From a checkpoint of a small transformer trained on Wikipedia.
Size: 2 heads of 96, MLP 768 tanh GELU.
Each number is 50 + 10 x the weight over the matrix's rms, rounded and kept within 0 to 99. Layers, rows and columns count from 0.

# up: layer 5 MLP up, 768x192, rms 0.141, rows 484-536, columns 0-63
# down: layer 5 MLP down (transposed), 768x192, rms 0.114, rows 484-535, columns 0-63
up484:42 51 61 69 41 46 46 43 62 52 32 29 51 57 51 47 63 57 30 46 42 48 62 37 45 57 45 61 59 38 41 37 54 45 64 50 27 27 68 50 42 33 50 58 53 49 45 48 56 59 63 57 65 45 45 31 55 59 38 57 49 37 45 50
down484:75 57 43 44 45 43 54 41 52 57 41 34 49 49 46 43 55 62 47 44 55 52 58 47 44 59 53 35 59 64 43 56 48 63 60 44 35 51 49 64 29 59 31 56 47 62 54 33 51 42 58 47 61 65 41 50 56 56 44 52 66 32 66 47
up485:69 56 64 64 58 48 61 54 47 58 53 56 62 63 63 63 56 41 50 47 42 52 44 54 56 53 70 42 46 44 30 55 40 57 47 43 57 57 39 41 47 56 32 57 60 32 55 60 61 25 54 38 55 45 62 74 45 56 59 46 58 56 55 59
down485:43 62 62 34 45 43 56 57 58 59 43 48 53 62 43 41 48 66 59 73 52 50 43 42 58 52 53 46 71 47 39 44 59 51 55 48 49 50 50 44 54 54 56 22 43 52 46 53 50 55 40 51 44 67 42 44 36 56 60 75 54 63 31 60
up486:49 44 50 58 62 47 34 40 45 62 59 43 38 44 54 52 56 51 40 57 60 55 35 60 45 42 52 43 50 48 55 49 62 51 62 47 47 57 25 40 40 55 43 62 33 42 54 55 69 51 44 59 48 54 51 41 42 40 73 49 53 69 54 64
down486:39 58 45 64 50 48 47 57 45 44 45 47 29 47 70 42 42 36 51 50 66 52 37 59 39 31 50 58 55 61 50 59 52 39 43 67 46 55 63 45 62 55 39 45 35 45 46 37 57 59 41 49 62 53 44 38 38 55 53 53 44 43 48 40
up487:51 43 45 41 41 63 58 58 63 60 61 46 39 33 44 42 47 47 46 49 50 49 50 51 50 59 48 41 52 50 39 66 40 52 45 66 48 46 68 69 50 76 51 54 52 51 61 48 58 57 43 47 67 72 52 34 37 48 51 49 30 58 50 41
down487:43 49 61 44 57 50 36 56 64 57 37 55 51 71 51 67 48 30 49 56 50 56 44 43 70 48 29 52 43 53 48 43 38 43 54 46 65 34 47 51 44 50 46 43 40 42 36 45 46 64 52 52 63 40 39 39 61 51 50 61 54 42 42 36
up488:59 47 40 65 65 56 44 55 51 45 45 55 54 51 60 45 42 61 51 50 48 51 40 57 54 51 53 55 59 38 62 62 57 32 54 48 71 57 43 44 47 63 30 37 65 46 60 50 64 57 53 54 59 64 43 62 48 49 50 43 52 37 63 37
down488:54 58 45 37 47 60 62 43 45 53 50 44 27 52 42 69 59 51 40 28 33 55 38 39 70 47 41 38 51 49 51 54 56 55 57 64 55 48 54 61 56 56 60 43 58 61 61 35 50 59 66 46 58 75 39 67 55 39 47 56 34 40 32 52
up489:56 36 37 60 44 44 50 49 37 53 48 61 48 58 57 43 53 37 58 47 46 42 51 70 61 53 46 50 54 37 51 52 58 52 45 34 44 72 43 49 50 54 42 58 59 43 49 33 51 53 50 59 42 49 40 54 40 61 47 53 56 45 52 43
down489:60 57 57 33 39 42 62 64 30 35 48 56 59 57 51 47 50 55 71 65 42 62 42 55 60 67 44 80 52 40 39 60 69 53 31 59 41 43 67 58 31 39 45 37 64 50 63 56 47 53 53 41 61 44 67 42 51 48 61 57 47 59 54 39
up490:51 50 50 50 42 51 44 47 62 69 45 33 37 36 41 54 44 45 59 26 51 47 33 50 50 60 55 58 46 58 61 51 67 65 52 51 42 73 50 55 60 36 61 54 52 47 53 48 59 38 45 57 51 44 60 39 42 63 57 48 61 42 55 75
down490:49 88 44 68 45 35 41 52 46 68 42 56 39 57 49 42 63 39 48 42 65 46 47 59 28 67 38 71 45 45 54 38 52 34 56 47 30 69 42 44 47 46 45 30 47 63 63 61 52 55 56 57 42 44 36 53 39 59 47 53 42 48 57 22
up491:53 45 43 43 54 52 41 47 45 55 58 53 39 64 48 51 61 39 46 55 54 41 43 64 41 50 63 60 70 48 54 62 47 68 35 39 64 62 42 55 49 52 52 45 47 50 42 40 50 49 41 31 35 35 49 36 63 33 56 59 73 66 49 51
down491:25 51 53 40 32 48 31 59 56 49 38 61 48 44 55 42 43 34 64 38 49 69 54 50 50 45 51 43 34 47 50 58 45 49 56 46 57 64 53 42 39 61 58 55 50 58 45 45 49 46 54 54 71 41 42 47 44 44 38 44 34 54 54 55
up492:57 49 43 53 53 60 48 30 54 49 60 53 40 48 56 51 38 50 54 35 71 34 71 65 50 53 40 54 49 64 50 55 46 70 56 56 55 47 60 50 57 38 46 46 62 52 40 62 48 44 44 35 42 40 47 49 40 51 40 35 51 33 65 50
down492:46 51 62 38 46 57 71 32 53 42 54 60 56 63 58 52 31 53 44 40 56 39 18 56 44 55 54 37 40 37 41 29 46 49 41 50 44 43 84 61 42 45 64 51 49 49 22 38 33 43 61 49 54 61 61 53 55 55 52 58 32 38 46 53
up493:51 41 57 43 58 45 50 59 54 53 55 48 45 31 55 59 54 47 57 53 54 58 61 52 46 43 24 48 34 37 29 63 31 53 66 47 42 49 33 55 52 58 41 48 50 48 59 54 54 40 61 57 36 50 56 49 56 53 59 50 57 30 46 58
down493:60 61 47 48 46 55 57 43 35 38 61 49 58 39 38 57 45 53 63 54 43 39 30 43 68 49 45 70 52 46 67 69 58 68 40 47 61 36 65 51 46 67 42 44 51 47 57 55 43 55 34 41 48 45 58 53 54 56 64 43 32 46 36 47
up494:46 57 67 53 38 56 72 44 43 57 36 38 55 44 64 41 54 45 30 47 44 37 64 32 57 56 49 50 52 52 53 53 40 51 52 49 50 62 56 32 54 47 56 43 48 63 46 46 54 49 42 65 50 51 73 44 52 63 44 46 52 55 51 41
down494:51 41 45 42 63 50 46 37 49 20 43 54 42 51 47 60 57 50 55 36 54 62 32 60 39 45 52 48 53 52 66 49 54 65 41 53 44 40 45 53 50 44 31 51 43 51 58 25 61 32 46 54 57 57 48 49 49 38 49 31 38 39 45 57
up495:55 34 54 29 62 44 44 53 59 50 63 31 47 61 44 43 36 54 41 29 57 54 56 59 55 53 48 54 52 54 44 35 44 50 49 50 34 49 64 52 49 55 35 60 49 45 62 45 56 45 46 58 70 54 49 65 48 42 39 37 41 51 49 62
down495:46 68 58 49 55 45 49 59 41 28 52 34 48 57 38 55 55 53 59 56 43 42 59 52 50 62 43 50 39 50 44 55 60 54 57 72 67 39 63 51 43 32 55 26 40 45 58 48 67 47 55 48 55 59 36 43 40 53 64 56 42 63 56 63
up496:57 61 55 57 52 54 48 41 69 58 41 50 37 61 59 58 61 47 33 46 29 30 52 53 62 52 42 50 50 49 43 52 58 48 55 47 58 51 60 46 28 51 58 47 51 43 49 44 46 43 57 42 42 52 60 44 58 44 66 55 46 47 60 52
down496:39 43 39 47 48 39 46 48 35 40 42 66 46 39 48 27 35 44 57 54 64 57 46 57 40 52 59 57 47 53 53 52 45 44 58 47 51 42 46 38 49 59 41 46 45 43 39 39 43 49 55 39 45 50 44 35 41 47 58 67 46 49 49 63
up497:53 58 45 53 40 46 50 43 52 47 55 49 45 53 63 53 44 46 50 55 44 44 60 54 46 44 44 48 55 49 50 51 44 50 61 55 53 49 41 55 57 42 41 62 57 46 57 51 61 47 41 41 66 54 49 48 24 43 53 46 48 50 41 45
down497:55 42 44 52 40 32 43 42 36 55 42 52 55 56 45 55 38 50 36 63 46 61 47 64 57 56 32 39 33 70 46 55 64 45 54 62 60 51 61 44 52 45 71 74 77 49 51 45 44 35 51 54 51 41 65 58 42 64 52 42 57 47 48 62
up498:49 23 42 35 56 62 54 62 53 54 47 37 52 42 41 57 44 55 64 62 52 51 38 61 33 59 61 46 58 37 49 55 38 46 44 69 42 50 36 43 46 71 41 37 43 40 43 60 58 48 49 45 61 43 68 62 64 34 53 50 56 32 22 34
down498:46 48 39 43 37 36 48 59 62 42 42 27 51 44 42 45 42 52 74 46 38 42 46 48 53 54 44 43 45 37 45 58 31 46 55 58 55 50 42 49 41 65 42 62 56 36 46 57 45 65 35 39 47 40 57 45 68 49 69 47 59 37 40 21
up499:53 54 47 47 46 39 47 50 48 43 65 42 37 54 45 43 49 46 53 57 50 53 55 54 54 40 47 48 60 54 45 51 48 57 74 52 37 57 49 58 48 43 56 45 56 37 46 45 71 48 45 48 51 42 36 69 54 53 70 46 49 38 41 49
down499:57 56 53 59 47 55 49 48 53 43 43 37 64 63 45 40 39 47 57 53 44 48 47 35 44 38 29 63 39 53 42 48 50 53 44 50 50 67 53 55 48 51 55 49 47 47 61 68 56 48 43 60 45 50 43 48 53 53 53 44 37 47 43 63
up500:45 60 39 53 33 57 50 43 60 37 56 35 49 63 47 67 60 48 40 62 39 45 52 38 43 54 55 67 60 47 42 48 54 50 53 34 43 37 38 57 55 54 56 58 51 46 48 45 54 61 38 40 58 61 39 56 40 36 38 39 64 62 56 47
down500:55 42 58 51 30 53 57 62 51 45 41 42 69 66 60 51 49 60 51 68 46 28 61 55 53 35 53 36 39 51 49 43 47 45 42 61 52 46 65 47 60 45 57 37 53 59 48 73 43 48 52 64 59 49 64 52 45 35 63 51 63 32 56 47
up501:69 42 41 54 52 49 36 50 65 46 45 35 26 44 65 49 43 49 60 45 47 56 49 91 57 72 58 54 50 54 61 48 42 50 44 48 69 60 42 45 24 73 35 35 51 52 57 53 46 52 53 46 44 47 57 59 57 45 51 50 55 57 40 48
down501:44 47 59 41 48 48 41 60 66 48 60 37 44 45 41 57 35 50 49 53 42 59 56 47 42 46 55 38 49 59 49 50 53 56 49 47 64 58 37 42 51 31 36 56 56 47 67 62 45 58 47 61 47 50 47 57 46 53 53 56 37 51 35 49
up502:58 46 49 43 61 50 60 55 56 52 47 52 39 35 62 48 57 63 52 50 56 65 38 68 45 32 53 67 51 54 61 50 55 58 48 69 36 54 47 42 53 68 43 37 40 55 56 58 44 55 42 58 40 46 51 26 60 51 46 67 51 67 50 44
down502:42 59 58 44 36 36 45 49 55 59 44 49 47 55 42 48 47 53 62 70 54 47 35 39 63 46 49 42 46 50 53 57 55 47 53 51 43 48 47 41 63 57 50 50 48 56 53 55 67 49 59 49 43 55 68 53 41 42 64 52 43 52 43 73
up503:55 50 55 55 53 62 48 74 50 55 62 53 37 50 43 47 61 41 57 43 46 40 47 55 58 36 60 56 48 49 54 54 66 57 40 61 43 61 43 54 47 49 38 59 59 51 69 59 59 48 45 52 47 46 39 68 32 53 34 43 47 32 51 57
down503:71 62 53 55 48 69 40 56 43 56 31 50 38 61 44 60 65 58 50 49 47 44 40 63 58 51 56 50 52 59 48 53 63 50 44 45 47 48 31 46 63 48 54 48 57 38 57 45 60 46 44 64 62 58 44 40 54 67 65 55 36 67 47 73
up504:61 59 47 53 40 42 64 51 67 54 59 43 51 54 59 22 47 37 40 57 55 55 57 60 39 46 60 41 36 59 33 67 46 51 51 42 66 43 41 56 47 71 31 60 52 58 63 60 49 54 44 60 52 40 58 53 42 62 43 37 63 28 57 39
down504:32 50 46 33 66 56 56 52 51 54 46 50 69 62 59 45 52 39 62 67 63 61 56 33 49 43 72 50 37 40 36 53 40 63 48 47 35 43 54 51 43 51 35 44 36 54 58 60 62 52 49 61 50 46 55 64 62 34 52 36 66 59 37 46
up505:43 43 43 46 45 20 53 49 68 45 39 57 57 55 43 50 49 59 54 47 38 67 53 53 36 57 48 60 69 52 52 54 53 70 49 42 39 51 38 47 51 32 44 57 46 73 50 61 51 36 33 32 64 43 57 34 71 63 54 51 37 49 46 47
down505:56 47 54 54 66 63 69 41 33 49 47 57 59 65 44 67 51 49 50 51 37 41 48 33 68 56 29 50 47 43 57 55 62 66 38 44 51 63 64 56 51 34 55 33 75 56 59 61 54 47 50 59 54 54 52 49 53 53 39 39 41 61 46 46
up506:51 41 49 43 54 63 41 41 53 50 50 48 26 39 69 73 55 45 54 49 68 49 69 52 42 38 46 39 20 40 43 59 61 44 49 68 38 50 53 61 47 50 41 44 37 59 56 55 67 51 37 57 55 51 45 59 50 49 51 50 32 56 65 43
down506:66 69 36 49 40 47 51 53 57 49 48 53 54 62 34 33 56 44 56 56 55 25 40 55 39 50 65 36 56 59 37 46 22 44 39 55 51 55 51 39 62 43 51 57 57 61 58 31 60 30 50 43 50 45 43 46 47 50 46 45 47 42 41 52
up507:39 41 53 47 45 37 48 56 60 50 51 69 35 53 44 50 44 53 46 32 53 54 57 46 40 29 46 54 55 38 47 52 58 54 31 51 50 52 28 46 65 49 42 53 53 60 42 43 32 55 35 74 43 70 57 59 35 46 64 48 57 36 49 46
down507:69 43 53 52 49 50 55 29 68 51 42 59 49 27 68 63 39 30 69 65 39 63 38 45 61 53 57 56 48 43 41 48 51 46 55 46 49 63 48 43 58 41 55 56 54 65 40 46 57 46 49 48 53 61 54 53 52 50 58 48 51 54 29 53
up508:42 48 55 66 47 64 41 52 61 67 65 55 50 68 56 48 39 37 39 56 69 32 48 45 36 39 36 45 40 44 52 52 39 40 53 64 69 59 58 72 37 44 60 41 48 53 61 55 67 33 50 44 50 63 47 61 46 61 50 50 49 47 57 58
down508:52 52 52 43 57 34 45 58 49 43 42 52 43 41 57 51 53 57 49 32 44 61 56 40 50 53 46 53 44 75 64 65 59 41 46 36 62 43 49 62 54 61 44 50 48 51 54 63 50 66 61 39 42 48 68 61 37 40 44 56 39 46 41 26
up509:51 53 56 31 34 50 52 77 57 55 40 50 44 54 42 39 48 38 51 46 40 65 50 49 43 40 52 47 45 51 69 59 52 52 45 45 50 61 62 55 58 59 46 55 45 44 42 44 51 57 60 53 37 52 67 56 44 55 62 59 51 53 49 49
down509:44 47 42 63 49 54 60 36 45 56 46 50 41 63 57 35 54 46 36 46 51 59 47 41 58 48 47 31 37 42 42 37 42 43 52 51 47 61 47 51 40 58 39 43 36 43 42 57 67 52 53 44 43 38 51 39 35 45 52 53 46 53 44 46
up510:40 51 26 46 45 50 52 39 77 53 36 70 40 48 38 43 62 49 70 53 42 52 56 51 50 57 49 61 75 65 68 38 44 58 56 53 48 62 51 46 43 74 37 50 51 70 40 52 50 66 57 58 50 51 60 43 69 49 46 67 33 60 42 59
down510:52 63 52 58 38 58 35 48 58 49 50 42 55 51 41 56 50 60 56 36 57 56 47 56 47 37 35 50 37 54 51 52 56 57 47 42 43 51 33 57 51 47 48 57 40 48 56 51 50 64 46 40 65 51 50 57 56 64 51 65 48 45 39 45
up511:63 43 59 57 48 32 43 47 41 56 58 61 58 45 51 59 52 49 48 41 35 44 53 47 40 68 56 51 31 47 62 55 46 60 52 58 45 33 67 41 63 54 44 55 47 58 30 40 53 36 52 57 54 57 63 57 55 48 39 54 57 47 52 41
down511:59 61 53 45 56 59 38 37 39 37 57 55 49 57 50 58 49 30 57 54 43 40 39 52 62 60 64 48 62 57 44 43 57 56 50 49 53 51 53 53 62 40 40 67 38 50 51 48 51 37 41 48 62 59 72 47 53 47 22 42 43 60 48 63
up512:51 36 53 49 51 59 46 60 76 43 52 44 44 53 52 58 53 54 48 57 39 39 40 44 47 57 33 54 53 45 60 56 49 51 54 24 47 50 61 51 43 61 45 37 36 40 39 59 52 46 36 57 45 35 65 47 53 36 55 26 41 41 69 41
down512:63 51 42 58 65 76 51 62 57 40 51 50 44 59 45 44 41 51 55 56 68 49 40 48 40 45 51 38 49 54 42 49 62 64 46 64 49 35 59 46 45 67 51 46 46 56 75 66 30 19 56 52 60 66 42 37 81 65 60 58 51 56 51 58
up513:57 48 46 47 31 59 58 55 66 50 36 47 56 52 46 34 48 41 51 35 50 62 44 58 59 52 58 61 41 71 46 44 55 45 31 43 44 42 53 61 66 44 43 39 55 52 48 38 62 42 52 46 44 60 39 67 51 56 42 42 52 51 50 42
down513:56 54 47 33 64 41 36 48 24 47 55 33 49 60 22 46 50 38 45 33 44 68 60 56 42 54 43 43 55 54 54 54 48 47 50 59 41 65 52 54 59 45 73 36 38 71 40 67 60 66 55 58 37 43 42 50 51 61 60 53 49 55 59 54
up514:42 38 52 55 52 41 55 23 42 60 46 36 43 35 52 48 83 40 35 58 48 38 68 57 61 50 46 49 54 52 39 58 23 57 27 51 52 58 57 45 63 63 50 46 44 47 60 36 49 46 67 63 59 46 39 54 51 49 48 41 45 57 48 58
down514:76 42 58 67 46 30 39 47 69 33 49 58 48 50 32 69 57 47 51 49 48 47 69 32 35 28 62 37 65 46 58 51 48 40 36 45 48 53 36 56 45 39 40 43 50 49 44 46 68 48 52 49 40 51 63 41 50 56 62 45 42 31 52 55
up515:37 57 34 60 40 56 48 55 46 41 39 54 60 36 63 59 50 52 40 38 60 60 66 34 59 65 37 61 43 35 55 58 54 51 45 50 62 52 76 79 69 69 56 51 39 46 37 51 48 57 43 42 55 52 56 33 62 51 59 39 45 53 51 52
down515:51 44 60 54 27 49 46 43 54 66 49 42 55 44 52 45 46 65 64 41 62 64 34 49 54 63 37 59 51 56 56 52 48 56 43 39 52 56 38 45 50 56 45 55 54 51 36 44 46 56 55 46 66 45 39 54 51 44 58 51 48 48 64 68
up516:35 19 36 50 39 56 50 59 57 37 36 49 39 45 50 40 53 58 50 49 64 52 59 58 49 39 45 49 42 61 43 49 61 55 48 45 76 61 53 41 31 51 54 46 50 58 49 59 53 48 68 41 59 44 43 32 54 45 62 60 36 56 39 51
down516:53 60 37 57 71 58 56 35 27 46 59 37 47 31 43 43 41 50 39 46 54 51 47 37 67 41 61 48 40 49 51 60 51 38 43 54 50 47 46 34 39 47 61 41 61 44 55 40 41 56 43 43 65 51 26 49 45 54 64 48 55 54 58 42
up517:76 42 60 59 37 51 59 39 49 59 59 50 32 55 58 55 56 50 44 44 38 55 58 52 52 51 51 63 48 45 42 50 41 60 45 63 36 55 71 54 37 48 42 53 52 42 48 44 34 67 59 71 43 58 43 44 45 59 43 57 51 39 52 47
down517:39 38 46 46 58 38 59 44 46 45 41 47 36 51 60 47 50 43 63 55 32 56 60 66 51 43 47 44 39 45 53 47 46 44 40 45 49 59 70 55 53 58 49 46 59 57 69 45 50 62 51 55 44 44 52 40 36 50 40 53 44 46 48 58
up518:50 48 59 52 54 49 64 45 52 69 42 58 27 37 43 43 50 34 37 62 68 52 57 51 44 50 47 52 60 44 44 56 62 50 40 52 69 64 46 43 57 58 40 63 42 59 52 50 70 58 37 64 47 40 37 58 63 64 30 57 46 44 50 60
down518:40 56 59 52 25 38 55 48 43 53 49 52 63 51 51 57 50 58 60 63 46 56 47 51 56 63 45 39 42 48 35 70 66 45 43 45 74 60 53 41 55 56 43 58 57 44 40 47 49 46 41 63 54 36 37 56 51 59 49 46 56 49 51 41
up519:64 43 50 58 69 43 64 35 37 45 63 51 65 63 41 42 56 46 42 61 50 66 46 61 48 40 65 64 56 51 45 48 57 47 54 49 49 49 49 61 46 42 57 72 39 50 61 59 42 70 60 58 54 50 43 49 35 57 39 40 50 45 51 40
down519:38 38 56 66 48 65 49 54 48 47 32 62 43 40 47 56 58 54 57 33 50 51 60 49 26 47 39 52 41 44 51 34 48 36 56 70 43 44 32 42 61 54 47 45 48 48 58 42 48 45 43 59 45 46 41 47 52 50 53 42 41 66 38 59
up520:62 61 40 44 68 39 46 51 61 73 45 58 50 52 53 52 55 55 58 44 59 54 56 51 47 50 43 37 42 56 49 40 69 56 72 43 47 68 46 60 33 52 69 62 43 56 53 45 44 43 33 43 68 47 60 47 54 48 42 65 48 37 56 54
down520:45 70 55 51 42 70 41 66 43 69 56 53 65 52 56 59 38 58 41 32 77 41 45 39 62 64 46 59 49 42 37 63 74 39 64 66 64 53 50 44 70 45 34 48 45 34 53 37 64 36 62 35 54 48 42 43 71 49 53 54 65 44 48 41
up521:56 25 47 54 41 36 59 51 40 52 60 57 51 48 43 52 40 57 42 57 39 62 23 53 48 47 45 41 60 64 35 53 47 50 82 57 58 39 61 28 66 48 73 51 57 44 46 54 60 54 38 54 39 47 51 38 60 55 61 58 56 47 64 39
down521:36 53 47 53 49 40 51 34 56 66 50 65 48 44 44 61 43 39 52 37 51 44 56 41 48 33 55 41 59 50 48 56 33 55 45 50 55 69 54 48 39 47 41 47 78 66 59 49 56 53 49 37 60 61 37 64 50 39 59 61 49 54 42 62
up522:50 44 62 46 57 53 50 77 51 55 56 46 32 41 42 42 48 43 55 50 43 47 44 49 45 42 65 57 59 39 49 49 52 41 47 54 49 50 53 70 64 50 42 30 43 44 43 45 54 47 62 47 56 41 61 51 50 57 56 58 62 50 46 49
down522:47 39 64 46 43 69 56 57 59 39 39 46 58 40 46 52 50 55 54 67 49 63 47 37 60 58 52 34 23 49 35 45 47 44 54 33 57 56 45 35 35 63 52 59 51 66 49 57 42 60 50 62 50 34 50 41 49 57 60 46 52 45 45 38
up523:48 63 51 56 62 49 57 53 59 46 40 40 46 44 57 70 57 48 45 50 58 61 58 38 36 61 46 52 72 59 49 59 46 43 46 65 38 54 48 41 64 69 59 44 45 39 58 27 52 44 45 46 52 63 61 41 47 37 37 50 34 54 69 48
down523:52 56 49 29 41 50 58 55 53 47 47 43 51 46 45 66 61 51 47 43 46 61 47 46 32 46 45 40 32 42 45 29 28 51 68 40 59 57 62 55 49 48 44 49 47 57 50 57 49 50 56 36 65 57 32 56 47 50 52 42 53 62 48 57
up524:43 47 52 67 57 35 63 52 57 37 55 37 42 39 32 52 76 30 52 40 55 29 49 49 50 48 66 47 64 60 47 46 70 49 43 62 46 61 42 46 63 54 42 46 35 43 34 48 56 59 55 44 41 49 55 50 44 58 43 43 34 45 60 67
down524:57 59 53 48 61 39 78 57 43 33 55 51 64 68 53 44 53 54 53 47 57 53 58 39 70 54 57 43 35 63 54 50 65 48 56 58 58 48 49 43 58 60 46 46 51 45 72 56 50 38 46 49 43 35 37 24 62 64 48 44 47 55 64 33
up525:52 33 49 50 56 62 50 57 52 48 59 49 39 51 37 56 53 52 47 51 44 36 50 45 49 46 42 56 47 51 41 69 57 30 46 35 40 59 65 54 51 53 45 55 40 47 45 50 66 60 63 29 49 63 45 35 52 55 64 49 51 53 69 25
down525:38 49 55 60 47 42 55 39 51 39 47 58 53 72 59 36 47 53 61 49 45 41 54 49 63 65 58 53 50 35 56 51 60 65 57 62 63 50 52 57 46 39 60 47 60 43 67 53 53 46 40 59 42 47 50 51 51 43 46 55 51 39 40 45
up526:36 22 57 53 50 43 65 41 57 60 37 38 37 63 59 27 35 44 49 49 31 58 72 69 36 44 64 52 35 34 57 68 61 48 47 58 41 65 55 60 59 53 47 48 56 44 34 55 64 42 35 46 38 47 55 38 45 50 44 54 46 59 48 46
down526:51 40 48 53 61 59 44 58 57 36 65 51 53 67 37 58 59 38 53 49 49 54 45 51 31 64 43 67 38 42 53 43 55 53 48 47 71 50 49 56 51 59 47 28 53 54 40 40 61 56 50 55 60 23 41 41 46 42 48 54 51 68 45 53
up527:60 53 61 38 23 62 39 56 51 66 50 55 46 52 58 47 52 37 48 44 50 41 46 60 35 53 57 43 35 45 36 43 46 60 45 35 68 52 32 48 47 55 56 63 37 61 50 60 35 52 27 61 49 60 56 56 58 60 39 55 33 48 42 58
down527:57 61 44 54 63 35 58 46 50 47 49 60 64 57 47 60 34 43 71 52 46 50 55 60 66 60 61 65 62 48 36 39 35 40 61 66 46 32 62 42 37 34 41 55 40 33 60 45 47 69 63 44 39 37 27 60 53 53 64 37 50 47 67 41
up528:63 37 38 60 59 70 44 48 62 65 41 36 74 32 54 29 39 37 44 37 52 50 54 63 50 65 39 59 62 40 41 55 31 49 34 48 62 45 48 59 63 57 39 51 44 58 47 35 72 51 53 57 53 59 38 35 62 58 64 59 63 36 51 38
down528:53 59 54 42 49 42 49 48 57 54 53 47 41 64 52 54 50 43 39 59 51 47 35 42 50 48 40 43 51 48 39 57 31 55 64 53 56 55 58 44 48 42 60 47 44 48 66 53 67 62 43 39 49 50 46 46 53 56 43 32 51 47 53 56
up529:53 49 61 73 66 42 56 50 39 57 52 52 49 26 55 46 59 47 43 51 57 45 39 44 44 37 49 48 59 40 55 46 41 52 37 46 47 47 46 52 45 56 43 54 38 50 35 54 49 60 53 46 43 39 49 43 35 49 36 31 56 29 56 44
down529:68 55 48 65 37 53 36 50 62 47 37 20 65 56 42 44 63 53 47 62 25 53 53 69 44 54 60 67 49 49 57 45 40 39 40 62 40 62 48 25 43 62 27 52 62 47 68 51 47 59 50 50 38 63 64 40 56 66 30 44 70 63 68 44
up530:46 60 60 47 36 54 49 54 61 42 56 48 50 48 64 40 53 59 53 42 58 62 58 57 59 51 48 52 52 55 36 32 32 52 63 26 66 36 47 58 40 54 53 44 42 60 47 45 52 55 44 47 52 43 67 50 46 39 41 52 48 30 50 66
down530:47 39 30 65 50 59 38 52 32 51 55 50 28 59 45 60 46 51 54 56 45 20 32 47 56 44 47 49 39 55 52 65 52 26 67 63 49 40 32 52 46 42 46 50 51 62 49 46 38 48 54 42 59 48 22 57 32 68 61 49 50 62 47 49
up531:53 35 38 42 53 49 54 58 57 52 47 28 40 58 58 69 50 51 41 39 32 60 57 46 49 61 49 49 50 34 61 47 39 33 46 42 52 43 53 68 37 38 44 62 52 41 43 47 60 35 42 42 51 70 47 77 51 54 50 38 68 45 47 55
down531:28 58 39 47 46 46 54 52 43 74 56 40 51 62 46 56 45 53 55 36 50 32 34 70 65 48 50 37 46 32 56 57 54 37 57 56 48 39 58 47 45 45 49 65 53 52 59 51 52 64 72 52 53 47 37 64 49 45 49 54 50 54 54 56
up532:56 41 61 58 48 61 59 52 53 64 48 45 50 65 48 47 40 49 51 42 53 42 64 45 52 52 60 45 68 43 46 47 68 63 42 53 63 50 59 56 53 45 51 46 45 36 41 51 47 49 67 52 37 49 61 49 62 45 71 57 42 59 67 31
down532:54 52 45 52 41 59 45 47 67 48 55 56 48 42 53 48 47 51 52 25 65 41 56 46 48 58 30 64 64 38 62 48 55 59 67 49 49 61 59 46 42 50 49 54 54 56 50 51 68 59 52 58 35 50 50 45 53 28 54 57 55 58 56 56
up533:55 56 57 42 58 49 51 50 48 57 58 57 57 48 61 49 50 69 37 54 44 59 39 34 54 46 62 48 51 51 50 56 53 39 48 43 51 51 27 58 46 42 61 58 65 61 47 65 32 62 60 51 58 52 45 60 37 65 50 58 42 66 53 51
down533:59 47 63 64 49 55 53 54 51 61 47 38 47 56 47 49 39 71 51 46 51 44 59 46 60 53 50 45 45 60 53 57 45 45 55 44 56 47 64 54 66 57 43 33 49 35 61 65 57 47 57 45 54 52 52 53 50 50 50 72 65 55 49 58
up534:61 36 44 64 79 64 54 27 65 35 49 51 56 32 50 51 55 57 64 51 50 57 61 51 33 49 56 72 47 58 37 52 60 41 62 37 48 38 50 42 55 41 55 47 48 51 48 64 40 39 52 29 48 62 32 41 59 48 50 43 41 44 54 60
down534:54 44 48 50 54 51 51 46 51 52 40 30 64 41 57 45 45 59 65 45 56 74 54 56 47 48 44 54 54 51 53 45 57 44 40 65 28 54 72 46 43 69 39 42 37 55 56 53 55 49 32 57 44 28 39 68 57 67 41 51 46 45 52 33
up535:46 38 44 34 57 40 53 52 52 38 65 51 39 54 38 46 78 42 54 56 77 45 60 43 39 37 32 46 48 45 59 61 46 66 66 52 55 55 49 39 41 67 58 65 46 57 34 47 68 62 36 22 51 70 60 47 70 44 46 50 39 39 37 40
down535:49 48 47 45 48 58 42 54 60 45 53 41 69 44 31 45 56 44 69 35 62 63 52 43 52 44 57 23 67 45 59 43 52 43 56 65 53 64 60 54 38 64 46 70 47 39 51 61 58 47 67 43 43 62 53 48 52 56 48 42 60 46 64 45
up536:55 50 49 56 64 42 54 53 36 55 48 47 36 60 40 53 57 45 39 57 52 64 54 52 43 37 58 39 49 37 49 65 56 68 58 47 71 38 59 36 54 47 63 55 32 60 43 63 69 56 79 40 46 65 43 40 47 44 44 42 45 53 43 64